Weights of a small GPT-style language model, trained from scratch on English Wikipedia.
Architecture: LayerNorm before each block, biases, tied embeddings.
Each number is 200 + 40 x the weight over its row's rms, rounded and kept within 0 to 999. Layers, rows and columns count from 0. The size before them is the row's rms in percent of the matrix's.

# down: layer 3 MLP down (transposed), 640x160, rms 0.113, rows 11-92, columns 40-79
# up: layer 3 MLP up, 640x160, rms 0.266, rows 12-92, columns 40-79
down11,100,66,220,250,211,244,196,195,226,163,227,178,218,178,187,144,205,211,209,306,245,226,244,244,200,176,190,152,204,187,251,133,227,177,203,251,222,183,228,234,182
up12,087,274,215,124,206,166,208,168,233,234,194,182,196,193,188,197,187,84,265,176,176,155,175,226,142,186,193,262,112,186,146,127,279,219,275,202,221,235,212,214,212
down12,085,160,203,153,133,234,169,162,143,229,181,141,159,211,237,183,253,234,185,188,199,244,183,140,258,214,180,203,177,181,211,179,154,246,268,190,212,229,192,153,150
up13,089,176,251,212,255,209,219,256,99,228,234,238,226,240,202,228,215,161,226,149,243,204,197,229,187,197,249,104,213,169,210,187,225,133,236,167,235,240,309,193,190
down13,089,179,275,142,219,248,247,225,160,140,185,238,229,142,179,228,245,194,300,132,190,156,207,259,245,239,227,144,189,210,238,208,242,266,196,261,208,203,167,248,165
up14,084,261,204,184,219,203,221,230,250,175,201,268,145,203,214,215,190,180,218,196,195,135,258,241,198,230,232,255,195,228,250,153,136,145,147,169,156,163,148,125,224
down14,104,144,262,161,186,227,180,215,171,194,211,212,166,175,188,135,207,188,157,157,232,175,196,164,155,132,179,147,157,184,168,222,235,264,246,207,260,191,194,215,159
up15,096,187,193,159,169,185,228,261,193,193,232,271,128,132,204,229,160,176,201,127,200,181,209,189,239,200,215,202,162,196,219,194,233,148,190,174,163,241,295,223,209
down15,098,236,180,141,276,177,121,204,240,198,205,199,185,180,140,204,216,174,161,161,165,227,206,116,147,157,222,239,149,191,225,213,138,154,239,210,163,263,192,183,201
up16,102,198,169,168,192,219,244,272,177,216,208,238,204,165,211,224,143,234,270,222,144,184,291,187,151,199,260,279,222,205,132,271,184,178,198,256,149,230,284,186,194
down16,099,228,254,224,162,203,243,225,263,172,201,200,139,205,212,169,178,247,171,183,213,150,195,225,210,271,157,192,192,133,202,240,200,223,214,149,180,218,209,200,148
up17,102,264,268,206,186,217,180,167,206,230,130,228,188,253,195,184,135,199,198,261,179,261,196,204,262,170,167,171,197,182,217,198,204,157,207,240,194,130,140,220,156
down17,106,206,119,297,281,134,204,167,223,178,175,227,200,236,213,230,227,231,210,125,223,258,217,198,206,158,220,267,185,249,292,165,165,192,269,300,125,178,211,181,215
up18,106,247,227,240,247,219,238,233,163,248,268,222,229,269,174,167,183,194,188,156,125,159,154,270,266,131,222,215,164,215,196,210,222,182,99,153,259,168,236,165,247
down18,111,226,277,290,139,161,239,214,177,158,230,278,221,264,164,200,123,92,252,131,208,194,240,255,272,211,139,223,203,200,152,230,290,151,202,175,251,209,262,152,227
up19,102,212,138,157,194,242,234,228,150,255,216,148,164,251,236,234,178,218,235,206,239,156,239,176,248,117,186,262,195,276,190,201,228,213,242,188,168,205,225,184,171
down19,102,251,240,176,229,203,238,196,181,190,199,232,149,236,166,249,174,267,238,211,293,211,239,245,241,221,214,243,243,183,136,269,165,239,148,184,244,169,125,143,255
up20,091,242,173,219,219,214,175,226,232,202,192,271,182,127,148,196,264,180,181,179,206,247,195,176,177,206,99,197,192,197,241,221,181,203,218,268,222,182,286,251,220
down20,090,157,143,178,329,190,239,136,220,123,219,160,175,251,231,229,223,201,235,258,247,284,198,227,139,170,184,228,159,196,172,135,181,202,199,208,194,282,138,223,145
up21,093,252,214,228,237,216,229,242,274,193,147,176,187,168,199,212,188,212,246,148,140,226,184,182,92,211,197,203,230,142,204,143,264,153,213,162,246,209,189,189,187
down21,089,261,175,241,177,214,274,259,173,199,200,261,228,125,163,220,194,237,221,194,149,114,226,251,280,188,137,194,207,173,198,202,97,198,145,211,125,203,203,210,240
up22,104,142,238,250,245,192,207,309,277,142,196,247,143,197,222,230,300,219,234,209,189,157,164,259,256,156,189,98,199,163,184,257,241,222,149,225,167,244,179,206,160
down22,108,199,105,180,255,158,237,218,221,268,132,202,198,190,206,218,224,127,219,144,294,116,213,259,239,153,212,223,223,188,203,217,189,162,207,128,179,264,250,131,113
up23,104,170,243,187,161,182,200,199,226,201,124,261,215,173,181,115,173,238,275,212,172,143,239,194,232,287,251,134,207,204,173,186,191,145,216,215,208,222,178,195,141
down23,103,253,227,261,208,195,237,186,207,203,208,220,149,175,225,199,170,145,194,187,213,181,160,268,193,197,211,216,224,134,142,203,241,166,210,106,131,281,101,119,272
up24,105,208,154,212,223,212,157,185,207,284,150,118,195,268,217,242,115,243,236,219,209,170,182,148,205,169,177,252,162,216,165,197,196,97,191,131,231,188,201,264,144
down24,095,163,162,180,146,203,268,234,178,223,179,310,213,201,164,137,147,212,243,219,89,264,219,188,206,251,104,216,180,235,178,210,209,256,141,183,171,208,302,226,222
up25,099,161,173,244,192,234,271,220,282,174,243,240,256,220,207,145,205,174,111,244,188,250,160,138,198,256,179,198,222,166,213,134,224,142,186,174,163,193,155,270,198
down25,096,206,162,148,206,199,191,162,193,216,263,217,196,279,195,153,284,212,235,241,177,226,189,166,184,192,291,188,213,151,215,141,170,152,125,249,212,158,159,236,247
up26,084,195,220,194,201,177,207,214,222,167,225,141,224,191,128,179,206,211,150,220,211,207,221,248,170,243,187,195,132,191,216,172,210,185,204,223,288,213,190,180,206
down26,084,206,259,197,206,132,190,201,173,190,179,167,187,99,174,223,220,164,155,219,149,232,173,188,164,205,204,235,177,260,270,257,201,236,242,241,195,193,153,267,237
up27,102,215,219,198,161,200,148,269,233,216,161,229,187,212,247,93,121,185,257,155,197,143,240,227,171,173,180,238,213,216,219,160,184,230,274,246,274,176,105,179,171
down27,102,246,198,164,149,248,222,227,243,173,227,107,257,230,204,169,144,225,215,241,158,177,201,216,180,152,231,180,158,302,156,244,201,208,137,195,196,200,207,145,226
up28,087,171,118,229,205,209,224,143,190,209,226,226,217,185,246,186,195,195,225,182,254,272,227,136,232,112,131,274,206,207,230,101,237,269,224,204,239,139,221,188,143
down28,086,227,259,97,160,180,229,289,156,148,222,169,212,175,121,187,173,149,243,194,146,166,165,155,115,252,264,210,197,236,158,208,183,136,209,205,217,197,191,219,223
up29,102,174,212,172,189,340,214,215,210,222,298,125,285,217,162,288,198,229,209,182,193,255,229,92,147,167,200,243,177,154,185,226,191,171,275,232,217,218,228,251,262
down29,100,205,210,245,119,116,281,176,208,224,130,206,201,160,146,147,202,185,164,224,217,181,156,179,195,163,251,236,178,130,204,198,155,291,241,185,244,237,184,173,289
up30,107,159,262,113,164,263,251,299,179,284,207,205,255,169,174,223,183,202,188,173,198,180,184,207,154,224,215,150,167,190,214,154,291,211,209,202,293,273,250,197,192
down30,106,236,210,207,242,229,194,167,212,143,221,213,196,323,186,242,265,233,186,133,192,181,253,178,198,243,167,142,180,151,268,215,262,164,178,169,244,113,191,225,160
up31,094,235,197,239,181,214,180,198,263,198,165,228,223,224,199,137,185,335,236,229,231,163,142,188,215,202,218,152,160,172,242,204,229,241,187,199,115,227,189,213,208
down31,097,165,192,279,207,214,177,258,195,209,276,214,160,196,157,130,218,212,125,137,194,200,196,242,162,265,177,157,207,165,257,157,218,213,219,178,227,222,224,211,212
up32,106,175,217,165,138,192,188,217,246,239,205,268,213,211,114,203,227,208,196,174,152,134,193,207,166,218,170,143,179,104,247,204,226,137,222,192,210,246,169,280,168
down32,106,153,212,165,282,193,211,236,216,187,168,212,183,184,248,183,280,243,199,240,173,185,162,208,180,145,202,184,169,238,198,160,204,290,302,144,192,164,205,191,219
up33,099,197,210,227,217,183,272,192,250,200,238,211,208,240,189,260,204,229,266,209,139,196,174,225,200,184,230,186,222,201,237,254,216,163,194,172,191,279,188,187,158
down33,095,144,225,170,186,175,245,202,236,214,238,226,180,223,185,226,133,180,279,240,174,246,233,180,189,125,129,271,232,231,236,205,96,191,213,198,270,122,157,226,226
up34,104,182,167,267,217,187,294,184,197,222,234,238,188,143,253,204,207,221,237,146,202,215,219,172,236,297,83,212,191,245,237,116,268,146,251,105,195,98,229,205,207
down34,104,242,218,195,158,176,273,191,238,187,170,183,194,251,214,168,143,164,151,165,212,179,148,156,190,129,178,136,222,209,180,253,152,192,211,165,227,246,249,200,191
up35,103,145,214,215,263,182,117,235,181,291,158,190,135,196,197,181,201,124,231,252,109,179,186,195,217,200,223,215,185,176,222,193,208,203,184,294,221,233,189,202,229
down35,103,180,171,208,256,187,155,276,213,233,194,142,205,181,177,198,210,219,224,217,281,187,193,130,152,216,207,183,231,133,259,214,220,190,157,187,177,228,248,172,271
up36,105,179,275,224,182,199,173,231,150,181,237,209,166,226,262,215,256,189,166,168,194,234,210,221,195,169,190,199,197,169,207,192,179,226,237,196,201,162,235,163,235
down36,105,242,218,181,224,197,215,185,220,157,194,201,151,320,265,259,186,126,187,233,197,171,216,174,216,187,194,223,214,162,207,180,188,156,195,180,231,197,266,147,176
up37,095,160,224,265,128,218,244,214,276,224,203,153,227,186,189,207,180,185,184,256,220,219,186,214,219,243,232,202,141,177,172,138,243,127,196,100,217,257,193,301,184
down37,098,268,201,150,208,125,276,218,196,205,170,204,171,193,202,219,203,168,200,193,207,200,195,180,209,197,250,151,248,208,201,166,201,235,155,183,175,263,149,208,190
up38,098,179,225,184,241,179,228,160,231,130,172,231,194,233,146,135,142,192,218,238,163,224,191,182,191,229,298,156,196,239,232,145,231,176,220,194,258,228,188,146,201
down38,095,196,132,275,214,148,258,214,217,170,171,166,199,233,136,225,196,180,203,215,158,160,198,179,253,186,139,256,182,137,175,209,193,168,196,209,248,269,225,136,260
up39,112,215,208,265,247,269,187,213,205,182,217,236,235,156,225,216,193,268,202,216,192,206,196,222,276,235,224,136,253,120,172,164,255,191,191,104,139,199,213,155,172
down39,106,263,242,218,194,216,209,169,190,224,201,228,166,206,231,244,219,185,114,179,188,151,199,195,226,155,216,247,252,157,170,237,258,222,205,273,164,164,182,198,143
up40,085,176,190,134,215,240,217,215,149,323,205,175,195,208,226,232,207,194,274,214,196,195,157,186,148,228,173,211,162,191,213,277,214,206,211,206,232,236,254,191,180
down40,088,170,202,253,229,141,177,131,187,131,186,208,216,246,291,198,181,180,216,196,185,151,193,192,223,135,189,129,170,217,171,186,248,235,236,231,185,225,200,207,199
up41,108,112,226,156,244,219,196,202,151,266,185,207,255,221,146,160,213,172,184,282,207,150,163,205,224,252,156,217,206,167,223,170,202,151,131,215,197,242,258,202,230
down41,102,221,219,152,191,229,223,237,176,228,141,209,162,183,197,241,222,112,143,221,245,164,207,189,194,158,86,184,181,176,177,213,257,169,87,177,195,218,191,174,163
up42,096,255,172,135,176,182,163,188,196,198,199,232,221,206,224,195,222,204,221,248,269,146,165,253,113,276,234,140,204,225,162,125,220,164,217,197,255,309,194,143,189
down42,095,187,256,211,198,301,141,262,240,179,141,180,211,207,166,178,102,217,239,184,175,260,190,228,243,188,214,200,175,212,218,239,202,132,275,224,183,184,264,159,198
up43,089,215,251,179,215,237,195,176,160,216,162,114,259,178,235,161,192,173,172,251,237,213,232,157,233,213,235,223,210,225,171,204,222,208,185,199,239,120,120,101,179
down43,088,167,183,192,168,175,192,196,142,135,251,215,182,182,195,250,215,220,192,193,184,171,166,200,219,181,195,191,191,106,217,149,259,168,216,212,202,154,230,228,166
up44,094,154,219,242,155,192,207,158,192,223,174,175,125,207,103,210,241,163,203,223,266,220,166,197,207,188,202,219,174,255,143,235,270,257,188,240,243,216,210,153,202
down44,092,281,173,241,173,174,193,183,203,201,151,207,187,202,202,200,239,125,141,188,245,178,101,185,208,242,219,165,163,228,235,114,224,200,130,287,151,174,149,280,272
up45,101,233,156,229,166,217,172,166,194,192,214,234,226,202,252,240,256,252,226,255,159,249,178,246,145,203,167,219,208,245,195,214,207,169,256,133,164,139,154,247,228
down45,098,250,134,187,218,205,175,223,185,217,225,160,198,194,179,227,240,167,216,242,127,218,246,234,142,247,131,195,228,167,203,161,209,235,274,239,166,193,226,176,195
up46,101,156,262,170,196,299,281,205,223,147,174,230,141,179,223,156,219,281,203,212,182,194,194,187,174,180,136,244,193,144,187,222,146,218,191,154,163,193,88,193,220
down46,101,215,225,210,209,242,187,155,174,177,195,164,175,224,233,132,229,182,170,150,202,126,169,205,154,270,136,192,230,182,243,212,123,198,198,274,164,141,143,138,248
up47,089,223,181,210,125,324,226,214,154,204,233,130,263,168,207,210,178,189,147,222,218,208,160,198,220,213,224,198,209,222,142,167,224,200,240,223,203,169,172,169,245
down47,096,239,222,157,199,189,220,197,171,173,178,224,213,247,138,255,142,250,204,176,234,284,231,125,104,206,89,217,218,157,217,239,154,200,206,265,223,176,183,190,253
up48,116,193,177,157,236,210,221,246,204,179,218,257,193,193,246,251,228,243,229,205,155,195,178,202,222,218,178,176,157,101,213,195,220,124,258,113,243,178,160,174,205
down48,112,148,220,285,192,182,185,182,228,291,288,161,221,176,207,185,214,240,221,210,209,190,152,203,173,174,169,183,213,167,166,236,231,220,148,216,132,188,195,245,210
up49,085,105,209,226,248,233,182,184,199,190,298,204,166,245,165,207,251,155,153,193,127,250,164,235,177,247,247,221,192,201,187,135,169,229,186,173,114,197,178,222,217
down49,092,173,190,230,218,195,214,170,156,167,182,215,296,183,230,126,226,231,231,225,273,175,219,186,215,176,113,137,151,145,197,220,239,170,216,182,142,146,251,249,131
up50,095,182,229,232,227,183,141,155,214,175,128,225,170,278,150,281,212,203,146,225,95,239,230,240,234,190,211,137,201,247,224,303,159,141,162,242,170,193,215,138,194
down50,092,202,188,187,243,173,233,168,150,190,318,227,234,221,236,141,225,189,167,203,247,205,204,201,152,200,187,218,227,200,163,97,261,161,172,208,223,175,169,209,247
up51,105,158,222,178,208,161,229,240,243,144,234,258,250,151,177,174,229,192,210,143,150,194,157,136,226,228,198,226,247,204,217,221,219,238,132,176,89,182,263,165,184
down51,102,185,271,145,207,157,198,173,272,199,187,156,152,234,154,175,242,229,176,232,182,235,214,278,168,123,176,148,158,164,189,308,127,204,228,224,215,219,118,193,199
up52,093,99,163,273,172,171,243,266,174,232,208,209,199,228,183,194,174,121,184,214,223,169,117,125,248,267,174,257,168,189,214,208,233,165,183,150,235,126,196,213,187
down52,091,119,217,171,182,194,207,191,202,210,130,214,211,211,244,305,194,154,161,235,247,173,177,162,227,244,174,154,232,250,237,213,218,259,186,241,168,244,257,221,159
up53,102,197,182,177,257,203,164,230,202,225,253,241,201,223,302,245,167,203,191,214,130,178,208,151,126,227,201,224,154,183,225,148,141,104,229,176,166,190,155,289,189
down53,106,198,202,245,194,158,243,169,186,190,153,197,202,124,206,226,222,229,149,220,201,198,230,256,117,191,218,163,162,188,197,236,229,212,217,186,166,223,257,201,192
up54,100,174,143,184,240,168,265,178,155,234,178,272,140,276,173,235,240,230,231,210,224,214,205,246,122,203,267,229,211,203,208,148,255,174,196,133,189,240,203,141,240
down54,092,204,152,219,106,219,146,164,184,221,178,193,297,154,219,228,215,195,183,221,242,163,184,213,239,225,164,201,210,132,229,204,227,133,197,291,238,198,212,242,179
up55,097,274,265,156,171,230,285,266,136,215,182,247,219,219,128,232,278,142,228,212,223,184,244,238,164,201,188,225,197,230,200,159,155,158,203,194,132,278,113,273,173
down55,100,145,193,216,204,217,222,239,221,133,204,143,230,204,178,222,213,159,145,131,120,191,267,174,253,243,232,147,276,189,209,191,184,247,165,250,170,233,225,236,231
up56,094,110,262,235,226,129,262,208,183,215,213,212,176,217,202,230,149,235,170,155,137,175,128,185,183,202,218,121,167,214,226,160,207,120,138,156,167,202,178,224,203
down56,099,189,160,220,159,98,283,174,241,212,195,178,252,214,269,209,240,153,156,133,143,172,195,213,185,146,234,198,161,254,248,220,172,146,189,247,225,268,186,184,232
up57,098,170,163,162,214,187,264,195,204,195,229,147,177,123,193,196,219,166,184,183,165,253,194,273,197,245,231,209,306,216,233,218,251,180,149,248,218,235,227,206,202
down57,094,212,151,194,181,220,192,266,196,222,184,152,164,140,141,199,237,215,250,179,171,220,222,262,258,269,142,190,235,216,259,190,180,216,158,241,196,245,204,184,165
up58,100,261,253,152,238,162,179,196,124,218,177,194,185,196,175,204,170,190,162,178,273,219,241,179,178,168,220,203,210,173,123,182,254,158,262,147,208,200,204,199,191
down58,105,199,202,204,223,237,157,163,197,218,197,228,125,217,163,263,194,193,173,162,163,205,209,212,129,181,183,207,175,172,240,202,182,191,203,232,214,217,243,237,155
up59,100,129,201,141,127,177,204,286,188,208,250,232,193,182,204,195,205,199,234,151,187,240,106,180,192,172,243,185,237,179,221,219,232,192,188,264,259,231,294,167,247
down59,100,136,106,290,209,169,149,243,207,244,234,124,198,187,179,177,166,245,267,171,174,218,216,176,262,184,226,165,226,223,294,151,252,265,223,198,187,155,178,165,262
up60,101,195,286,134,203,182,185,198,189,235,164,192,221,154,129,217,176,159,160,187,199,213,220,224,170,244,199,277,139,212,119,256,183,171,168,137,256,191,136,193,188
down60,103,203,86,189,258,250,225,220,140,234,248,205,198,270,217,171,183,224,220,196,174,221,146,207,185,187,210,241,218,319,202,162,218,230,210,214,157,164,233,196,250
up61,101,184,245,190,107,137,150,287,263,191,220,187,171,167,276,196,174,168,201,193,205,205,264,225,198,228,231,165,190,217,187,243,213,253,196,237,209,256,147,159,246
down61,105,209,168,164,236,251,251,133,227,228,163,194,164,190,206,223,245,178,175,170,213,266,188,197,195,152,233,193,197,228,237,187,199,162,210,199,279,156,211,229,202
up62,102,196,213,202,230,267,192,235,219,171,199,155,184,177,151,226,233,218,184,131,251,166,265,198,203,181,238,254,106,191,231,260,175,161,194,191,231,210,189,147,302
down62,097,194,171,133,208,206,226,178,220,161,164,188,224,164,174,117,233,154,165,262,180,164,244,242,191,98,154,189,99,205,239,259,272,178,186,262,201,300,149,182,163
up63,143,181,215,218,198,226,170,143,226,208,298,121,211,170,227,216,178,201,201,215,239,240,187,182,159,210,178,195,200,145,220,191,224,224,165,151,211,191,245,252,235
down63,126,254,157,244,197,192,136,156,203,230,162,199,228,204,182,251,196,233,206,110,256,199,211,145,193,161,185,140,190,201,227,170,221,208,218,246,194,261,107,220,222
up64,091,136,180,268,155,139,216,176,135,168,201,222,206,290,201,259,254,185,197,222,210,171,191,179,206,176,221,210,169,229,205,148,204,256,190,269,143,215,222,224,197
down64,097,141,148,157,258,206,213,133,253,193,171,207,161,260,192,219,283,236,169,201,244,173,186,210,206,182,183,192,187,270,197,313,212,207,218,186,206,210,213,218,281
up65,102,201,197,212,215,193,163,207,267,216,212,155,114,219,129,172,226,231,240,183,189,159,221,278,185,123,241,322,182,182,185,242,153,174,225,196,229,223,224,297,227
down65,094,153,165,312,221,226,267,133,244,172,210,187,184,276,198,263,160,168,128,166,154,218,285,123,205,286,194,156,245,164,194,223,130,249,260,220,234,205,187,222,153
up66,098,240,220,172,138,262,231,206,155,135,178,154,200,142,197,268,163,254,211,241,155,266,281,184,170,190,173,277,194,176,203,209,187,225,194,167,262,191,170,196,144
down66,109,194,158,239,210,182,206,258,188,182,194,196,234,189,203,170,163,121,247,178,190,205,181,153,213,138,221,151,271,206,203,194,196,202,202,196,185,225,123,197,220
up67,098,152,203,295,258,122,231,181,216,269,148,196,193,219,231,189,189,167,144,248,206,190,289,155,191,184,192,231,208,215,192,177,254,200,216,179,199,181,125,219,229
down67,093,184,167,183,264,195,189,240,203,189,86,162,160,192,251,252,257,262,167,210,223,230,176,171,145,164,252,221,256,187,267,178,186,189,128,218,243,85,195,191,228
up68,102,199,158,167,212,200,199,205,240,155,235,141,201,207,133,188,172,230,242,204,186,292,204,173,176,244,216,209,199,209,214,105,265,147,191,172,217,200,187,141,205
down68,099,224,122,206,200,182,201,179,225,222,126,235,163,234,163,222,158,204,134,141,121,175,122,160,214,232,186,181,212,295,253,127,156,230,185,178,177,242,127,220,216
up69,095,189,189,184,185,146,181,264,223,132,229,256,100,173,217,143,194,196,225,189,211,130,289,190,203,212,203,227,232,250,240,214,187,194,226,212,234,205,240,196,230
down69,097,262,250,267,198,238,210,163,140,172,226,203,187,218,172,142,216,234,265,191,234,232,182,210,195,142,200,166,114,127,227,252,253,249,209,159,182,188,131,202,147
up70,113,158,262,240,229,236,126,136,250,259,245,181,221,192,205,141,127,218,177,213,211,264,256,176,188,217,244,245,176,153,153,195,135,153,226,148,212,195,217,231,201
down70,108,198,113,237,218,191,199,192,211,288,261,174,234,204,203,263,124,225,224,274,234,207,225,184,168,246,222,135,168,174,265,225,170,221,141,184,266,218,201,280,195
up71,093,217,206,225,126,264,191,195,228,208,192,211,189,172,186,133,207,236,246,177,204,198,197,131,183,297,210,176,215,130,114,198,185,170,270,199,128,163,159,207,125
down71,096,220,241,181,180,259,147,174,196,237,131,209,190,192,138,198,228,188,245,166,173,198,125,238,213,159,155,180,123,206,219,235,173,166,238,293,278,180,204,226,141
up72,095,170,192,209,220,236,261,228,196,184,148,220,190,212,136,240,203,164,158,167,165,195,240,163,194,275,245,184,184,214,209,268,157,222,247,226,166,215,183,184,212
down72,094,258,237,226,184,176,145,200,257,209,301,180,151,241,274,253,284,220,230,250,167,143,218,197,224,202,201,151,158,214,167,127,216,182,166,254,207,168,187,246,153
up73,090,219,212,136,134,194,196,231,236,204,213,196,202,260,187,84,220,215,182,172,213,245,233,229,199,206,214,187,198,162,216,215,166,203,162,201,186,247,151,213,200
down73,088,260,211,194,135,197,271,194,158,149,159,121,282,173,191,165,230,168,160,264,174,272,208,200,200,162,230,215,163,177,196,212,199,207,183,183,141,220,175,145,205
up74,107,217,250,188,164,157,172,183,246,181,229,177,197,261,118,191,158,154,147,272,209,265,204,216,162,116,237,283,276,201,235,180,268,173,156,143,208,200,191,208,190
down74,107,211,193,218,162,200,241,240,258,226,221,207,236,199,131,217,265,221,236,307,209,219,202,224,233,178,141,236,226,201,203,239,157,286,235,134,255,266,250,167,229
up75,088,110,265,246,200,220,196,105,189,190,227,230,157,225,204,191,168,217,183,242,246,137,282,173,135,211,203,215,154,202,189,182,233,235,205,190,159,115,243,173,238
down75,089,186,326,172,248,231,248,250,127,216,202,223,253,238,187,274,187,175,268,225,246,243,267,241,228,290,235,197,274,176,219,169,186,161,180,204,218,208,255,158,118
up76,091,81,239,233,222,194,175,215,226,147,233,157,236,191,205,219,197,258,197,229,242,225,223,180,173,163,246,130,156,152,159,184,323,175,247,216,229,212,188,197,153
down76,080,132,234,228,183,205,196,238,182,108,229,161,218,177,226,226,107,239,240,223,228,193,203,196,207,237,209,195,256,98,238,203,277,156,207,169,231,189,227,186,175
up77,108,226,183,207,219,171,163,156,175,180,166,160,248,194,206,181,157,166,194,259,247,185,235,155,180,120,172,250,239,148,205,190,161,145,206,212,183,200,161,199,232
down77,111,186,251,251,192,270,242,178,261,203,253,188,226,305,218,167,215,181,240,161,195,117,253,148,214,199,166,121,204,202,161,176,168,95,185,197,217,279,191,184,261
up78,095,262,190,253,87,178,188,159,153,231,168,196,193,186,199,197,207,217,207,230,199,218,138,232,208,187,168,232,195,181,201,201,251,243,250,254,187,197,148,201,164
down78,097,202,218,219,229,226,212,196,153,193,241,170,228,107,236,223,161,186,110,187,248,264,196,260,235,227,244,192,190,205,132,259,196,181,215,134,147,237,201,235,217
up79,071,238,153,207,201,162,194,230,167,260,202,154,166,223,152,167,198,201,194,148,217,174,171,249,188,183,189,222,258,197,147,236,240,153,161,174,95,251,219,110,233
down79,059,161,170,232,164,224,166,225,215,211,222,154,83,242,159,234,143,198,199,220,151,188,191,200,168,177,133,224,239,165,183,98,190,181,223,200,169,235,201,168,204
up80,106,238,215,180,146,162,183,231,176,139,201,239,215,191,258,307,173,146,202,168,219,229,217,216,172,188,209,203,210,181,130,173,197,173,193,105,294,210,251,219,180
down80,093,216,209,257,199,196,159,263,202,212,185,206,186,224,172,180,198,179,197,162,227,211,210,212,208,270,151,126,243,170,133,192,163,183,228,183,255,222,278,184,236
up81,091,160,202,250,183,181,192,204,159,235,241,255,197,193,127,170,258,192,179,267,240,145,123,134,196,122,166,161,186,256,288,239,173,188,172,167,300,173,216,213,200
down81,096,250,191,241,198,228,183,150,198,178,222,228,201,193,182,252,272,218,210,287,172,169,201,128,196,274,214,219,305,168,255,141,198,149,161,221,187,157,230,225,171
up82,106,198,83,239,231,187,215,192,198,202,237,130,209,173,201,217,260,252,201,215,226,231,243,264,237,240,173,228,165,215,146,304,195,159,154,158,221,181,226,235,199
down82,098,165,24,243,168,208,155,199,175,237,208,184,113,181,285,231,213,200,223,116,184,231,213,195,202,224,249,163,161,228,227,163,170,267,251,231,185,217,223,240,280
up83,099,207,236,257,136,256,250,205,242,260,207,232,245,172,215,214,158,194,185,138,191,211,196,210,228,270,220,179,187,205,181,235,207,131,182,163,236,212,142,168,192
down83,096,231,186,212,228,253,200,198,174,253,188,175,252,188,204,213,202,240,270,174,305,230,182,231,174,237,204,268,249,193,171,213,215,112,187,187,277,156,287,170,167
up84,099,175,218,230,247,188,201,134,193,125,210,203,258,264,182,185,220,184,244,200,201,180,198,286,168,190,231,254,253,197,163,149,225,200,208,238,207,218,195,177,203
down84,109,176,211,219,265,187,206,247,165,255,166,191,186,236,182,132,289,192,275,234,189,237,133,165,215,242,119,117,198,255,111,166,161,231,155,137,235,244,255,130,196
up85,106,127,239,227,173,225,249,223,193,209,195,195,217,185,148,196,139,196,172,214,197,176,156,170,226,222,227,211,199,225,220,221,218,233,223,170,243,138,253,208,219
down85,100,231,228,262,158,252,186,184,233,179,103,166,223,187,258,215,215,176,183,159,241,209,241,190,185,189,246,223,225,201,221,164,253,193,266,235,149,196,166,239,167
up86,097,213,212,196,150,215,238,142,189,216,214,104,143,196,243,257,272,156,179,186,256,252,237,177,147,213,211,214,183,249,181,159,207,141,232,235,163,260,188,176,196
down86,097,196,190,144,259,232,209,236,146,195,188,228,192,187,248,176,215,201,192,237,154,195,261,194,200,105,154,176,255,198,253,193,93,174,194,181,103,133,216,202,180
up87,101,248,69,247,250,177,170,177,222,156,217,303,232,218,203,248,211,188,174,161,189,137,185,157,209,187,178,219,210,189,189,187,187,161,265,260,128,217,216,173,152
down87,094,234,167,180,90,226,169,248,246,198,121,142,175,158,205,186,163,242,139,255,235,190,191,231,263,151,205,206,179,143,122,176,216,233,190,176,266,180,210,214,257
up88,104,126,193,215,235,160,118,177,212,315,259,140,203,193,184,163,254,270,280,225,273,202,183,224,156,141,177,271,212,225,216,146,217,216,136,126,214,175,278,128,231
down88,095,174,187,250,215,261,177,204,155,224,165,159,217,282,225,196,164,195,212,168,189,213,257,176,174,146,183,169,278,212,245,212,132,240,209,146,242,233,214,202,185
up89,105,155,185,273,244,255,204,185,184,201,151,204,184,209,145,143,182,255,178,195,211,242,136,215,222,209,234,190,216,181,210,202,310,191,268,171,167,236,214,173,189
down89,102,146,224,192,229,194,196,173,273,229,129,256,253,199,144,176,174,196,209,241,173,203,210,204,176,133,221,218,272,213,235,283,166,268,243,243,213,194,215,133,272
up90,101,219,157,208,192,296,167,242,156,223,219,235,145,164,243,206,201,262,151,239,228,215,184,187,136,181,154,215,281,214,172,134,215,219,214,132,142,216,195,142,184
down90,096,197,91,265,217,207,270,208,152,228,146,178,186,232,175,185,224,208,229,207,168,197,193,222,224,218,184,197,127,244,111,241,161,152,172,167,182,263,204,278,186
up91,097,203,264,204,165,226,162,147,188,211,205,167,207,258,230,205,122,222,218,152,237,235,233,192,255,234,154,175,243,218,219,240,152,229,263,141,184,139,158,227,213
down91,103,170,172,133,122,215,223,213,136,173,183,299,242,173,174,232,197,219,167,203,103,216,186,186,200,219,186,164,111,235,183,217,245,229,245,269,186,249,168,200,236
up92,109,267,176,151,142,236,191,220,241,218,219,200,213,110,242,195,182,293,253,247,182,207,190,223,229,234,216,201,186,190,259,193,193,247,172,244,210,220,187,191,67
down92,104,275,210,203,212,244,242,241,213,242,183,227,175,207,226,231,256,231,218,198,239,153,204,163,169,209,216,253,287,165,124,227,157,221,214,211,175,209,127,167,177